Part of a small language model's weights.
Training: a variant of Muon for these matrices, 1057M tokens, 8065 steps.
Each number is 500 + 25 x the weight over its row's rms, rounded and kept within 0 to 999. Layers, rows and columns count from 0. Numbers have three digits each. The size before them is the row's rms in percent of the matrix's.

# layer 13 MLP down (transposed), 1792x448, rms 0.106, rows 1123-1244, columns 224-279
101:548514549506527489483528509512520504510513500550504494538511444493495491470461463519465478480479537549496531515467491548472491538530494499477547503487502484495501477494
099:482538509498510508452497482508471537500510534500482499492496522475528470489521507513522485480494479485508548460495529531521509504476470498458485465492536496527548515493
092:489517518523487489491497541484493481509505478492471499441500499499472508542459516515493516485485558496519540462485501573508537482468515488434517486487510472537457448471
113:519493467554484537489507465515457547505484510548493530488528480509480523473530485505456495497521511526454503477497496488502509505466460491497487543541476502451501525457
094:485534506530487558529497498513464470508555484528534519518492448498528511500517463536473485450484465525513494465515495531493494521507503514516490515510499501463513449470
095:484537473526496496447499551477486510489488467526476465473496554489531503512479529485473468456490513492490505479512477497493505488512503536507498494549482529531492500533
094:495520501471493504519478495467518529513478551502548547486475459528484491493540529503535522473470576521461503466547529511504463479482491459486508528490538469508505478506
088:445522512491471485500496480495469524526488496532466494448471504452478501501535525510481524515477502489515449535510535481494544532494527476527493485487504489500531519476
100:460476481478451492490454468550481517515490498519509505500545488504512496472545514495495489513516531530486435476485486472530507529457484482531494494506499509517470527515
094:512489539541483501502540467463562471468530469506476496513476535507442516478459511502494491497496472485471545518529473491506477472516508505502475488499463506497476491471
105:484508495517524497461497475521512433505512488502507480498511469457525533500501520480512506508493495516527501493467506536482498481488521518511482514506474495488477474514
093:487480482511484504501469510538468485489500486488467538492511509499513490502500485508481511528516511487516534536504500555475477468522541468528488499467522524509498506519
096:519471508488445510489483484508576460467486537490471489542537469506557500451493504516446480525507530470480484522485515479491470522481458533515474484518528557495506489476
092:458488482502492528536488517485543486468471516486484505494466501480487499511473473497544465551530488508465508475488504478488483460523519487507481492515505501504472486482
105:521443498471514489515460503485484500445518498521495471541488498531519515523526510482544481484469516494492480513515479501475491482500501513501514506504476460484495431511
089:521512513484531501522533489492514446495481463520475489467511496538510496478536481534481513485472528452557479548515504482519500522510515512491496512519523540518494511512
094:497516501510496481486485489477518513505504490522463542480502496479456495496473480519467452502508504482506535508459476509517527473488507517503513512483472495486461486498
098:499481507486509489458490505509479503498491462453517433527517527475510512519545523509522521522514479477514520503489483512461506476545497502487486550487525514484490498462
106:496494454516494481495469501510481538526475543465490475518519539520539497491462504540495481442496497527493483509448512451537473492516521549504534490503529495490503478536
114:504498486527523496497467498502534500491532467528474467491482521496511514518493505480496514514467460522511535525529493477496491509531435527491504503501505513519510494495
087:542510499544479498497433483483495506489489496520533485511508530508542506525511468534532513504487505432510537459506472522507524487485513512514523468537511453494510507494
094:522464529538488512492537456467486536514485471513484506511508492520512529478488553525560488503480481480515478515483498469510530501502457475509501494495515508479499487514
085:510509489485525504467493536522506553519499496488474510562492468483525487459509530503498499533465480508553518493516498517478506467506503543483495513530505468507516546543
098:506483510514532471513474498470501468466526510481513536492497547511487530547506546517519500480486467502493497511449520516462542508510561479482492487511514462496507480519
105:480489539505478493502496485487500573497484473501504495496521509496510534472498444554515527501457473456553481512467504481534463507485511469520490495460523499446513529522
100:509515521536514515461527521502489468506538517510503527502489514506546509538448509513486456451562449421487500500522491474520505504522464485518487552568524482546516552539
091:505542453535492492509556496487532508451496480440465526520536493487492483505564541490495518487503474516479502484576475505517494505491490484470499498481514453503491502500
119:467542505469508529506504505474524510501484530564498488521528475500456541482495495474495511481530445467497504478538489519491486398536492469486546518580487506476502506499
093:455484483474509509497523484487481491464482535468469460508547523534517496450452526483522490474508474503502502525526508453514464448518492476512471544475460531490492516523
102:524510500522491508482535489494486511491524510492454492481486523465493527481488524478515504515486502507472507483563532501498520514473501473507518486526471463542478508453
092:521525517502476484496472502553503477504537554470453493532463478525469517474500506509482499441479528483492502524503488510535490511574484470498528454475505509473539529452
106:521529537477477525508495487493472499493514525428533513539513530499479486524490526505528505521485492484450516531497514506485483461513488506535508508505518470526504492398
096:506473472489500532540525539484477471474543487513460534524523487450436520480478530480505510519499520476528485479496500480478488513501526504445518543457545476503497524546
095:480501467511486491450521481488518484492498506551521537482478497500516510515507492513489484501540488496484505526504502471500516482492451528474516526469483465525515518502
090:496502453518487492441507522530511522480491511508535492526520494466529497518523481467471487503512548519511490503505477519537530525487511451529488512547470480514495507533
113:489477517508490552473558477500512490486513519532497489507466462529512483528472478515503509496511495473479466495516464495505508522532477480517477492525522457525516515502
088:487484506482493514535518536486504443512463532462499515516458516499489559494504493438515541495543506485475545506494513495497487481495468487476498524530482501534508549487
095:510522470544496516533515487497472471481504527484557517510537528488556497487515490476500489507515515500497458497489501486464497446488499494512529493519461514536527504492
097:531512527487531562530511505518462535504469528508461485465522494450507515480471501562542469493498504524462480480523490536505515504495546478495528494511517486498489520476
095:470505475495521516455503519498498528461506524481501483540479468484512548524519494509499497488516535517544518495495519503446481514522448495515484540523483545509523513468
096:478489523486456528487520523507518522525474481457521470517501502470493494465509508457521510477510502498497501506515531446469480520510489507501516506526466498509511473475
094:473507523525521439551445509453494519457508531499484536496495485501488483511502473550517504476489504520484530504520552513523489515529555544492504497505501496545456543549
103:546533534502474487477477505518524501480496482448520496520514510500538483475501460479498451479434549516538454519490523468544515453551494472475498496490529526497534488491
096:498535553491544497477533476529523485492504512467472536506494516508478509461464495506534443506486532493515476492494511501547484519483499480536517497479515539487473519480
110:516530450500488524446486534514505488503531507503508506459536479518467522453478479521494478500511532468499467439483499484522504547504521488484497483474486484519511490489
088:530513511471520497497481534517466519518522481493511500501462477506535502479557487464549528503474474454535453504508474469466516508473471479485473479505547516483490539497
088:476509496473496526482504470511529531522517479476463514489569523503485470492478454487509502473475480453478488502459506479527503477497481524516527513483473453526518485511
098:521517475451519508517453507495469531532480465499504536466547482494476527524570525513508550480464494489504502515512453504550438461514499530522484488487495477455482513492
095:520513469494484490531486482501502508518522454495508489509499521482514564514485505508544538536464510507514460471531470460503487505502506520519545506521498511509514525527
116:509551471500553549506562474486519526496477476485498473498490530539498499481490496504521478475494482498464486513476473522503506492506497459515527483498464520481495543489
101:491536489533445497493525497488522499495553491470524512538471489507526528449486448519500513478490467517503503500517505471506546492471508487480481506505454524504506551511
103:506483517500480497446506485493500505533508457514493536467513527517506498458542464512509486515480466523433547465488514512499503500498514524539500523502474517500571542486
095:522488483536493466495488489516481475503463472484484505473499517533535536516529514469492512476506494540518492487495472515469512457518498527490535535506440545505527474485
101:491472497524506524452493498503485514508523494542519483544496532493522467502484555470491461516509531504518545541541502512490497494501499457479541501479501532500521468474
106:520498495496497452531491498490486502477506468493483480440502549525462512506517475510505448480480521498538501505506520538519540502483532525500515471488555521468472501498
090:503489501521503494538509463481510532541485497531484477551525531517516510535480468469498509495455495498488521520515511488497487457518516512512485518496508530476479476473
107:471544491510478499480499492475538448491479497501461477505506473527511515469467503536559526453487534502509467505475506499513422510505490469466461500476453467511510490528
101:510474479471468537485483483501512528469502517546484523522478533523496469489485477528495486491507488488482508506524487508506497501485489522532510512467511488476487537472
100:510503518493485526502523455488489514505495470491499471516570498526514499504546465489488538514506461505524496495486476511460508450528494540500478545488473462513485500474
098:566518552495485469484494496501514474465531492469493485521519537511519487490498502481512557503480477535465469487439505513507526502511490481495468493505507486475468495494
101:508515499448542501474500485519519518471488524462486523510514508498519506525492522481479475484487530526503496482497482483524495492514498484509492490491477492474424497492
099:501517527475525477515512514518470534506501513476517502522486516502498519458486510492502471519471502570503508491495471513493553493540523512469504492500479500520433492489
092:469526507505494527467481502512500511492517504517543526500511489499557511495502501492520472479476574499512496526495478443500515455481532453522519516489454540522547509547
101:537525510485510526509473564475521505520467519518459529510511515489500533476529460492546500495484559503466515482513462462523504479491527475432471479496512498517480497514
094:518475484486469505467496517507515490478507503511461490536518532504488477505483503518508509469497518496510479510476490504540506498481461475498487523489457505451494499520
094:521502496487537498522487523488491491505524513529509484486501520496510521490523531497552460511495523458547511491479512500551481500541492493497460488465479535511522544493
118:481529506458517504511522462515485471541481512528485472505467464473510520518494514501518500536493468486531500529481453518502533514525510495499509463490522483498475501505
093:488486499494504518478501514521479467446493477536463519456494410485500477482507459503475484513476507483496447486490540499502475486515476493504522492459522508522504492478
097:505531480493490491480524491492483551504522501488496519488441492474500469535480502501494508475496453534494482472503522517479509512517507507487436489546533449547513506526
102:532499470486494482467503475481463522495515528522503470499531503500487513500526520494535540476508499471513508519511486477522494516508479478502538495494515495496519481506
104:504474495485487470512537473464479487488467537440511466496494470524530533520431508499456517469531507483492476495496452492482496488470496504505482484489487484519502484517
117:516496502504532520521487523519468504514511482487487524513520526508490560471504536491517475504532477477441485498519496505498494469547517540498461503496540516516510539501
103:494484551504533487453501468491535502518504520488501522510472480481450544526498536489500516467509534512461527532501494504495471537502479464476499525504489505547474513545
096:484480511496478508494536500547507488492500508477514512504523526509515484529487482524525481528507529516542511513528496524503484494497474454479497523513484511525520520477
098:500451497529486468545512532458496510547545559458497465484493464555526468517473494522451495454484491469477484518479505548533547505504501490462517471476545498508478491525
091:507501521472487517511509547458473527511529482511479535492509529500549481526489525517503485529510493476551502451499487494533507506483495476486509549523527477496498502496
097:524515497520458517461447497477523488524510504488513495528474500480488514495512523517535496528487457496468527498470472503506504484495504499483488478496501527496490492507
101:437467530528503556515529500515475471475504503489502469481436572464496497481502531485501483504518477488506459494506480484450480501502520500486524509502465522500478523472
103:508509518462451491487485504442501498494551541474528523513509468470520531523488528508491475529464468486496500517496480509480479496516517473491440452480536477520503528485
088:505500510472505512489465518510471501502469511525513460507497521530513496449549468522494506482519549489545478481504466527494520501501514452489504468487480507482466503531
107:494521458505522508484471448497503520512478505530484520489488517505508527505487501476435490459505506495471469481506476507505505491563506490526495518518481510517489466480
100:478521497484502484518512457460506570482489493560528500516486498498531470535464464502477474474541499532498513507498469482495519515513490503469501477501482489500505513546
095:540514510479485489481517461513514516538489466484500535533535460498451490523489476499505515487475497498529511486485464494487466502533476508510519480476532524552462476485
101:520531510498544498499504515489475489467449503511515493503525482508488470526480497461510482440501494506491544474507457495531482498517511500483466516534493536498497491456
099:541530454504473470474518504507481561487504495481518492537483477497515495551531488491491476489539563499496495538506498554457493555477507505472507479478499489503524481504
101:481487484486540508519442509499522508464510485516528508494465544501500426496519508498537514466476516508532479498506462533535505493499485484560534489469527541516479481479
098:440461557472513505450457530537493500473429510470485501501533508491465506502509475458543481477448522536481481492503519507483501518496500511524552507486471510483508476536
112:492492478520478448486476514503507492540481472546519449490493452506456492522519532493513496527480527498450460514534501532526547443486497469508471494483485497508527493444
099:505519545456479496483491505462518511504474539522515520538507446496479527489496492511453479536512543480494483496516519478503498491529487545501505538460479518463511498531
096:531499475503491510506472494496478557498520494518520525516542505458489526537517556490457541468501504508488485477511501497486512491519511527566485492471478486517502485498
098:491531507477464496470495516455514513516525527556537505496505492491506526501481489518475482449484472513507481513506510504511506478490489521473510471492456477485497517463
102:525479512512506509460486512512508504524490519496497512483472492496515472515542473473514525515516496479482510534539522494504527462467485528503443516536547501467489557534
101:477432483513505499502564476502505488479466520449505493496500494508520512476521530543514478529490524519491473514487513497519507520510492514504494532498485501505507575472
095:524502490485469490493502482482494487485472493457498472547505504459483457462516512490458489497453478441497479512501484496470533529543504514502509445511542519490512491495
111:520454492506509517506509550484479470494519506499438495445502494446461455494480471490508514529520511502542508452521493467511535495479486533512478533504470510450483461497
103:492526522463511487490476507494475515489449471453542483506498495466538519519532495540510512502497507502480482474495468455515474505520470487512528481478484474541481495493
100:497492527465492505486484479494521480475521521482537529477539495532507490515490500508464504511512485552538480498532512498475506468556437508456525508510536505527520475519
094:511519486528513444488537523449499479471479504541487511457535476492476531504464493516526483513539483475489517504489511485473544492463472519533518478467468480555557536478
098:468514533467483521480504526494495486544511502519479492480510520485504487485490478477491539476490517503474527536498512518497542461454482519511527526504485517486483532490
099:496554426452501533481512499523494524488442467506490515485544458503503511502492506545491507499504486485502497482489445498514493481480483516497486482485516478493545476497
108:500474499514473499498493482425530525516508497551483563501480533498466490490538469542483515520494523508511462468499500518504519514495468492514482534498473489515539515535
092:508531500510484513477433465509487509465504497497483524454486513556537497506483478491507492463528524573494520454494514491528536465496475487521494504473458514509556499514
103:483504521495538514514497524486514522457487503471506463541513469544490480487427500491544539493498477477501489474514512518501491476490539497499480469477506512506544500512
088:516504503514533522488553543504441538558481503518468490476476467500508469522547529506542483539490524501451519496539491478484453507507508463484518508522525486496467498485
092:471486489517523526487487450490534508518498518502514487511466486474537490509512512479483475507471497498486522504502520492474503503522488442464516551496484473502518496497
102:555505508499503466506449500514507510531510538501524529533466500507506566488507470493452512466468539491468477528479499520458484524496495491497511494515498474512501492482
098:519524474530500503474475488523499467460441422490523459513527499505505482495495519496507488489493481486533503482509509541541508553511485500508517495485526485536457515459
090:505517499467498528504539524505534479509453512476558461522463512501512526501479454500523531514501511463486518493460555475493505513492506519560486449489473452530496538548
096:468534483477462524504469510500490497499456468536491480494495505462493482510543477516509520533483546474489520509465479512523490535484513494453546538513503494491488484505
108:482452564521510515502524486462476501466494474494485510516499480522505468523489482517464536497484491496460498467528494539466467512502512505520526536501510505514461503488
104:513488548489478532458497529506497512473481491523508489488528491490500470505483551495539468502493481497497508555524484457549538481460478475466517475506519505512484493543
106:496501516537516487477476461481494523484453487536474472495479517498476502486536466493508480462503465503505505517489464511486497509539549496473512530499470476457463466510
104:498496495510494494490490492527506481455498512518509512497506554497497490463477503483540457500532541527487464483503534510512449510461522546532521494466527473522520497506
102:534544523481528512533486467500517512519500491491527531509473449526474504504517471496549511478518486528580493537486513489485491517462507470466443444473527521490526465469
150:497480521499497498493542530528476512450515505498471529460511485546501496528507493441463478556454530481475553497529497518486518506497486433457472501501492470484497518486
103:495538514526525522537498466504494524477489494518514507463513453463528527487507503492519521489548482501515467518504462469521524519541489485524495475487493482539551484507
093:482501522514489508522564516480527506483503527535506453483505515513490514478542482509456491503538547481517489524497502545459541534513493496498488464500510524489465467495
091:509494548482515444510494496494463527498474476510523518525508528492540496492506527460480492508444510473518471518458503507530500483569510494498523496512453477474469488518
099:477513463538519559546521461492536456416490475542526483511517475470502499536459502450500497501497501475529518520520480477499513460515550491510515526541534510527511493519
087:501486524498482529523497455527587526470506530482516507501485529488510510493506529492552472480517495530542510504458526497477547539523499536477469535521507523474470510509
100:492506477449495484485503482528514441516474504512487541481501525497491505501521514521460483489490484518520503494456463481522486500515480503540466456503486453548482492523
093:508475479512522464475460474504540510505516485465466508490499494507510484447508498493526495466517515495505507494530471488527518471447516471494514466510446565468501489482
# layer 13 MLP up, 1792x448, rms 0.194, rows 1124-1245, columns 224-279
101:497459505451499522510492473457529536503474506525512506499516534507520493475483548477538455491542475509514513487506496500493545499490478518486472481472455545514548499531
096:547499495544492536489483522537498464533451538492489485541494478520510514515505575551486543495516477512492449512542498505532501498512512492476474461489509444529487499465
104:487486499501548494483507505522465477496469441483491480511529516440492517480500456504522479499515488441543476518563501504499499473517499472500494515539512472495489512497
098:525472504489489487512511497499536522506505552495488500489502544512494482486486529452473494477526501496470470495481502493525470496512500509469549506531477521521475535514
090:496482511460474495554512495544523469485522533476501516499457480495512491497500441532487497505512513543458467497514532470528484531469501503498490506470485514529463565480
092:509495496460540533505478532496519496479499548497491487508507522482503481522469482490529513517550500501502505494491501492480533496503498458543509465477524534461431496549
096:497488479537473543502490514523464503480525482476538493478469489448479494481472535464483546451537485508484488537482490493485477497481559478513453514523501475534507471517
100:480475515473489493512498511489545502513500482497553470518499497499529496518540499484465499427492514566519452533526514497555487474500514504500493495513503462474511511505
097:504539481492517485506536523492511490508492485500515494514447462525528492500493499534510506551536529463530491545501479508510509504535517521525531517564531501507532469517
103:497522480500498474499505488532463472484479537477471472517488526491505512540531501529505525500483467501504529523509532472479510483517475537512463484502492495438524523463
098:512492505483498519490471453496467484496485515461496519517469497468474496524521482467492494483462480460488507544507525479536509474543495524508505567520484477464517468514
098:491494477433485519457481542497500488517484537530511511462482538478482499533528502545508544454523508579507504526502467494536499491498506483511525478500514514464507465462
091:523491532510485489538505503510488476455498474482513501512518519521509499467515496535469506500519460518561516513510529525485483526491522500534493493451471518510548526494
106:542507444526491517516521483470533496465514505492491497489517503483490463525492502480538471492501531489498511509481462521488469504522486512520520514535544497468526513546
098:470539482481521486502538479522524519512512500524498543553514499456526549490491497497477491479500464508483513475423517510462497507488517474498548503478489543477492489467
099:536516507517526552516527436538519523488508498467533521491509492484534488451536491487468485492484489452469507541505525459495521445472519515540495483544503488500512498521
098:527546512537479515476507539501477477546483453542559516528543501514506475485491487492516491469499542515475519442473443497480511529475484503470491552489522522470502516499
108:507500474476479517552516498497483490485562535462475485539516495514487494483482496485542519504506537486463478472501516510484508477492450535514475490509537488516523475480
120:506520479529500511498534491501514515506470474526521503523472531516501550501502502512458487476539483503478463478502454498484459500485483505508473489485553441477504479503
090:529472479502444497457526490502513455487502508451513468487484472529522468496518514511517498491482509529512541491532543472516480489505532483469489466468473551461480484494
096:515446491551465479521497469508499493494512516481501496487479494505493500514428501494475480469487508471518555501494477510476450517529502501478472561562475468517513516489
087:471502475495480540473458527502468491521484516448516518484527487506489487466514474493504471487466507493453453477478529479499516484474517496508507517515496545506504467457
092:523515542502499477500468487560502513456486495501493527522510476472517473485522461486509507473533480507466456499517538484484455534477471541548455555561472476487499485464
104:507509489455495465507485481483508490460503474527501484508524540528498532494498455511535478521530514456515490507529505495498507498502511460525500477515524516479529451508
095:511547512477507476518485507490476531502462470519500518490489496513474513498497501525510507515498496530447463514526526502521500501486486479477496523538486475522448468481
095:511456483487448514495479505514503504490474448516526491502479516511517510477483499517522516545489506492485470512482476494544525476475520505496483543515494502488491485492
105:527483494491477526525474476472513497489517485520475437519475509514497488457487529526484459513465513506515466495537518531493513488503524535524537520511479456505502511472
095:526506496462488501547504500487505521494478558521523483508515471510513509476524484516511470533462502501480519482529515490524517494488450498541515469521454519519520516507
097:500503489486495445465516497516535491509489457500509511541495475513524531472503485489494528520470523462500507500508545515529526447507461494533513501511525483494482497495
095:502484501531521514533487504518471539513522489490498500535429491494468507467570506499493516499461497493495489545472471505529507505467524468527546482552512473472453512483
110:477448505530476537486545475520554504506522481461486514539487469504504516514520452485540498508473521477493492514555576477528501513542500469508453487478484504479557497479
099:526457506521439481525503545463506499544459494506562469495536487543499466499501513494492498503473495512488552545510518508511488482477503504497505486515461552489530505506
096:537497532457506485500491487501456498504501527481502494494474491540511516513521480546461481504534519500506468519460490517507456560480475467519497518524469498467477481508
091:500485513503520468492529524458485516451469464509525479432495467480451485486496538514506521531487516472533512464482512505486528496527525537501458464501486517520525474503
102:495546547534526458544495488455484443515502461472487498522554514525478502491485469485466495526494498519503521484525511478459510519515534525509495513545483466499516506483
088:498515515492518461485494510499473526497528525513491493508509495513525502530497469534498500507450483500451497510515494500473499500513531471482470499551508504498514497474
092:492532484507506485488502493519563482487472491497483503515513498483505464519510496506504555530495510476550529509465468466503521477500512498420478473506486517498516515506
094:522475508468461538487487556470458476503565510479452499557474510514510536518484504484470513545500452471515487517486548548510481475530476496528495470462502528492517471486
097:499477545461477518567498501521509515517480439471521501482493552505529480494511463521459508470491499487491525530479473512508468508469506491492486488467516484560526508496
099:474462493520542514522506512496514449493440493507478507507482504498474528536580555484531485514487518498483482474498518468500537481494461472477572537509504539505469493504
098:491535528509482541496502485512488541517502506471516458567514495503462512522505516492484531537482482481488526533513457535484494463450479474484464505501525502504523462475
100:481513492538526498476498465494507515506518499480506519494457516525507554461517466512500457475495488487468492501466502517530544499538470474510510473564485504461513547437
105:504508464554509519485494486473500491496451461509502555515500477490491480554518511458488525518491461508476486507515483521491480492477474495503520504503498473508508500508
108:524519451499523487471509527546546482546504480494501479494500518454502514488480507517470500495490547466501480473493481489518496507470522505426527479491474539492525537476
093:507515489519484464501503495528512513495518527516487482518526553507535483531497458500517501550514515501468554464526502531524498538457472494578471504495468541501536503495
090:512496540530478480481486468510506459478493455495531493512488503538476549520496510460515493523509519514494469526535521545515459512508486493460522461499484509491486516519
096:511511510527486507500534518470530497458496522493485470501532487511477511479465492555505545497517508558533500461491534482475513520492505466505523508517482482512513486491
103:510544524508463504508499510511503506557561483507509503489496481501498501500495534483525480567502486522471492519519472531507502458490482511516511490475472463483511472520
108:522503489520544508534511494536454482469526487479475501463466472527470552526482510513518468499466510547536504493522531489481494438510459474433497524461466505491518476504
104:510492504465512487506466477481538514484463511468492547496512532520534489456556489479491494530489512476523573513455550525509483489481531487507496476475511497487493486476
102:499530537526509532483532489503494474470493500501478530526493524499501495482487535484517499504480498496543483518496513515498515526474459509486519517524493565507468528498
096:550525532455506502532451519550448504467517525505505503504415516505501505524548448508481477489502502527474440498475476469482510529505550511512453470511464471503548477503
098:561475465495471483543433496500514509486514475520480508545503501468531502489530492504493553481523508491538513528497496524479537461505508507559529470516504561471467490485
103:513469498510467493503512516500464541498479515499487459511491502500530469484520487523479489492497564527537542457493493490502496478408502503486522494505539465464514486495
091:511469531489490506501516486529478480497496510513553486476510448479499502530488486479491481511473519478478495479536502495531515521490480489481496493545492482516486503545
104:528486477540476552498473496489474529518510512516486526491501526498457497490513503471494526499487510510463535446521522516525467522505536528498520464547469525490521520461
099:460515530498535511484522535485478467497485508446516488514509513514505498495509480513475514470510542504454497543495508461495484502507502516508498480474482539476518478495
101:514511504468499488536513480490472517489483518489464492460490518496477510442488521502475444482525503486512493520540518489492530487483454515490539524539460478486482494487
101:482529500459517516454511553510508497500490474521483516487499490499496486509500486479457504480506505560490476440500534489490490556474505483460491500467476502478520455454
102:512518466535499520489518520516502494489475466489515505485440500512500475525497489526502521545493526537500491523530504482476523512484496509512499511509497509520558543527
102:503522495517460476495461485509519476521533504476488514504507525537482510506496456510469536555472578487518550485473534505516477483467482506476527446508520507541496470515
090:495534512460503479528486483479489488489495483478460519492510509507502458537501527509471495528483497550505508487509474494495449539478482469515524489511531449450497496477
097:466497489521433484477485468516545514519483473501468503521484503498514474506515500551459514511524473496490501540482536528501502537506490495551521493519495537500532487481
106:478518516492508523463478496541522517490443529487525508508450492531500508513497500504538497543498480545510498501521506492483514498498501552515474507519508511561494544502
098:524497512501509520471484465505522511505504521499467459497489481503486467492505499487496545534549515518499478447509455506504491516545472494516486530463524467514501502525
121:507503492479493518509470443505502497516496496512506496480469534483490539516489502503485512518482538473520481473489487505512527502536493516505504487482504491457491494503
099:507498540503507472495482513532461527470483466493491497524505470526519492535532505516468534481503488501462464506500482469511491509459514478496498496492504504494507523492
093:484497456515497522485495464482479522544511495484510471498544490561525530508541480481459462473559514505503524479485492530538501555499536494478465460499496517480503526488
102:540500479558522514461512514515523504481491468486495517503497461474480489504497482482532481488527526505452501482530487494520482495533473478496504499539527506505556475490
105:499498504486501509513476482491496514543559506475502491526519458501483501495506487517478525500500478537518492516525534516448514514484498523505498492515495499526547499509
109:454468498482503508489456518509461523524537510493493508492477530491501514493486477528472491472469508507475481500512556519447450481517549515508470524520482533454521477495
104:477536457493480451480546505488495469476527507540502482457485498458525513524524494468503509492507493503456495525494483479505489509490523494458502465464507470522521455479
097:497523492496489516536447522481514526516468515485489496505503535530469521512487523511510525500497492500486488479513518486481504457494481464512529502480527470489457503531
103:488510512453536471488455484543452519487478475500502529532468531472492544494490524511499512536490464498500520495515517469481465478507500500485523483529465507525501498504
094:485505461513521524515500473507516527557518493535507471514491517494467521561487506523516485508501541482498515553499452563470474480492504548504512521477501507537482508513
095:464520495488562505488522527506517502500477547496540538498484515505538468492500514497509518519436510501527466536523487510505488485449462477481524503531473476495492497498
098:509487482484482487550461520440499504513465486499528490523491503532514531473519498547514475483487486507485540516515521565508545448483468505487503523499509493502492528510
102:492483476522486498509528457475532532446490504506522514506463475480506484483488520493470511556496517511492502527549504518492479498499490511500465512472535520493477489486
094:501525492488461514525553485464504544477530512503504532471523507507513529504458537464482491478496480507517525537480502459509477519453503553534480489505482494537499473480
106:537477467466481524474507503510524538506487517528469518528491498441497466535506454530460504449512522554482504513493513500492488473496476524528483447495493529495497502441
094:489475515518498508419524517477500508489493467485490496433515492522528484498526524534540510518463480499542521515471524491489455511505554474511541488539489530494548476487
091:517455532479522498505509468472512477498492500512499533515538480461509492526522530499470464492505505505506493493522471473565482506498502492493463531515495495509493498521
102:484487525475527464484514515526505456509508542498487499537450526471457516475516567496478501541518504513474481487525502503502518491483544504519502541514508497502535519525
098:501494438496536547486511519514524482463500514533484537502476480476512517496488453516466496504497465452537537481504481494528503492471489487533520524509536509486469521514
092:521522454454509500477530539467482484506483502517508500524536485482552524502483466490512517542484540526497520472533523475440501554473555482472510485503501541536461513541
097:551460474475492545476506541464524520497468504508489511559490464506507471532478539523469519519523511520494455479515512564481490483510528432496496557509528515530559484506
110:501516499513494497492451496466508552514545497530509477489523489484492527534473492542553568515522517443488483536493496513483541485483496490544454497506509528518485440534
099:540495478523488466494478541490497528480549471475523541512516523495491492481511475498481518480537481495497534482541528494488517524496529506478519474520510523544515482523
093:461492456507476511472443522460493522517491532511465498497464509464513496551479539507489510533525468494522515463538509504515525510464507477570512510497492467491484495523
100:513522519538452507544511489476497521523514464522484479528503513506524530493507527532475471512466481503510509475505459520479470508490477475477506479508499492481504505479
097:467532506434503510535541473546523505497525512462495511531530473498468496499507498573493487512487476506495505505432492503455472511494479502477540497476498532468504476491
102:498511544464503519509466533501514505455554504536540527476525536479486492500483509515512497497488453453498448463518497555465470486507490472482476508518473499489505499484
094:442498515523530506466486510486505512532504526558465532504522529502546513497544487532491423495510513496525514506483478547557523513540514493487483520496478470479486535489
110:482506490533476534453476487530502467503483537504551493512510507516450513527524496496507541517475515519506516499507469498505469485466511464488477478524489529497508533527
101:514495464546446471548484565516503509521504503488518480517499533504478503488493539427464488479510495493477558513474508514511518451466530534463470502501493530486506508545
097:524485488520504519552543487478471507534546466459532503528515471479481518520508520539502484505524517496524461477475463479507492502493534483510513503500459514478539502467
091:474470476545487515493525456523493481505483488445480519558494470490488528529515514489523514481467492500492499479517500472503466525454496483456504461539515540516530526486
104:540512470543543516549492497487513552503494465478503490533488472523521475536488451498517504510537462523505514514545553496546523463512578456499515516483449530448517464453
097:531501549514532498498477517524490452515520524554472527548490467511519513505513542482493511527513475456469507505505473468464532487473503529497504475502511488534481500499
099:498497498460503540521452508487447527511453481535507481463515526553475537480527503487514498448456478542524525501492446499502484496466486502492508480537526469518530528505
093:518473477493531514519506527462513509497457502514527465561519524478498495505516523498466511496514484496501481488536494521490457496465513526470504491537444513517563495490
102:507527481489476531527472429518484483511508482491454489477513539531481522497516486494515479496459508522488508469492518481503513505455460513511560517466497500485509503487
092:471499477516532490510527498504495485508477506509484501527528494532508542509531496543470503542491498529467513469524526473480502490438539479477485482463493501514502475497
093:519527481506483472494520548515491492418509527445543479508525509516503479510531519523490459514508524492500480512493485461530483556454461490503496469517519482456487480513
113:520500498489465496496533467502491522491547510470473470482480514534528485501504525516445468475481491462500504509519529504494489481511458510485469509507477506508514525477
099:475490524528514525511542546463513462526521523468482505515523495514515505493520501521486504466447531521521489507490475495501483486483486477528505494525515532453514475533
087:506465473519522533504554499500495494528503505503420455501477470508489538513503505504504463467530478495535479462497473507526522515516492510468482507501498542504534502524
096:527489531507517518548530475509522490478454518464533514509471540495496515500518525503518457505504532531503487523518495496496521474514475530462495535507536503492506513470
108:502522514486536504509480481536500490521520495475526499482517493508483530521447503508496455477535497480490457473528495526525500482477474484506497514479471501507515515506
100:488515454485508454491472525467465490486489483471524497521515527512521509519498504535525564515516544514509519496515503524489478520496500474472532475501452476535514525484
103:549494532515495484485484511492490510503539477523468539516537499473547473513529494499486461515462536506482512453500486527466505509496540497493434505528485522537525498468
107:497493500481528490503464470517477521508461476494487489501485461521492483506518486474464438515495510532541479486536561459540544494528510579481501521492534496501491507542
097:514523523479519485467517455483456460487459549506487520509450488513485515500518514469504478515481486492534499480479507506500512511495522495467532533546557496511509427522
132:487517478483487499505511515473502523504521470478479517504471470501515545509470516465508473519480506521528516476521525502509524511511585496516488509495494491518481493521
103:501535480460513492464516431503499488481501514505522528522477507457497474474498468490503470507466516516514511502445497496488520511485470515550479532536538521465490479508
097:510508471503506523484474507538500508525522518497504484532497499471515513532504534482496501534503487509506498485510502474501493540485476493495503497511547517487497496522
093:459486469509507472492504543533480527522523490476485502493479502482507568499418500484487557503501512467541519511543515547500510486484498510528477570507462510482522530512
098:478511483495491506510532512496503474501459486461528484503521492490475537473493477510454529503507481444541539481481480523530474529472440443496559504490494517544489503459
090:497514501495501522511518512485454477514472476514512477540514522504510533539513485557467531502529473513542468511531479516501469455480484508505492509516505534534487505460
100:543511556494489476489514501504500499488494478480489510505542553503479523539536537508504530544511520535525503495462524516505510479514479486463462494512480484529469503478
105:545486499502456540511516512523541496504486491501498562488482466523518482530468527489478505542505519495458509512498509484504475525542538485503474523515482508466554504450
105:484510501519493471517520520515474553481496551500521530475493509509465459503509516502444514453464521520487438501488511468505470447470522521541497501501523486460498519476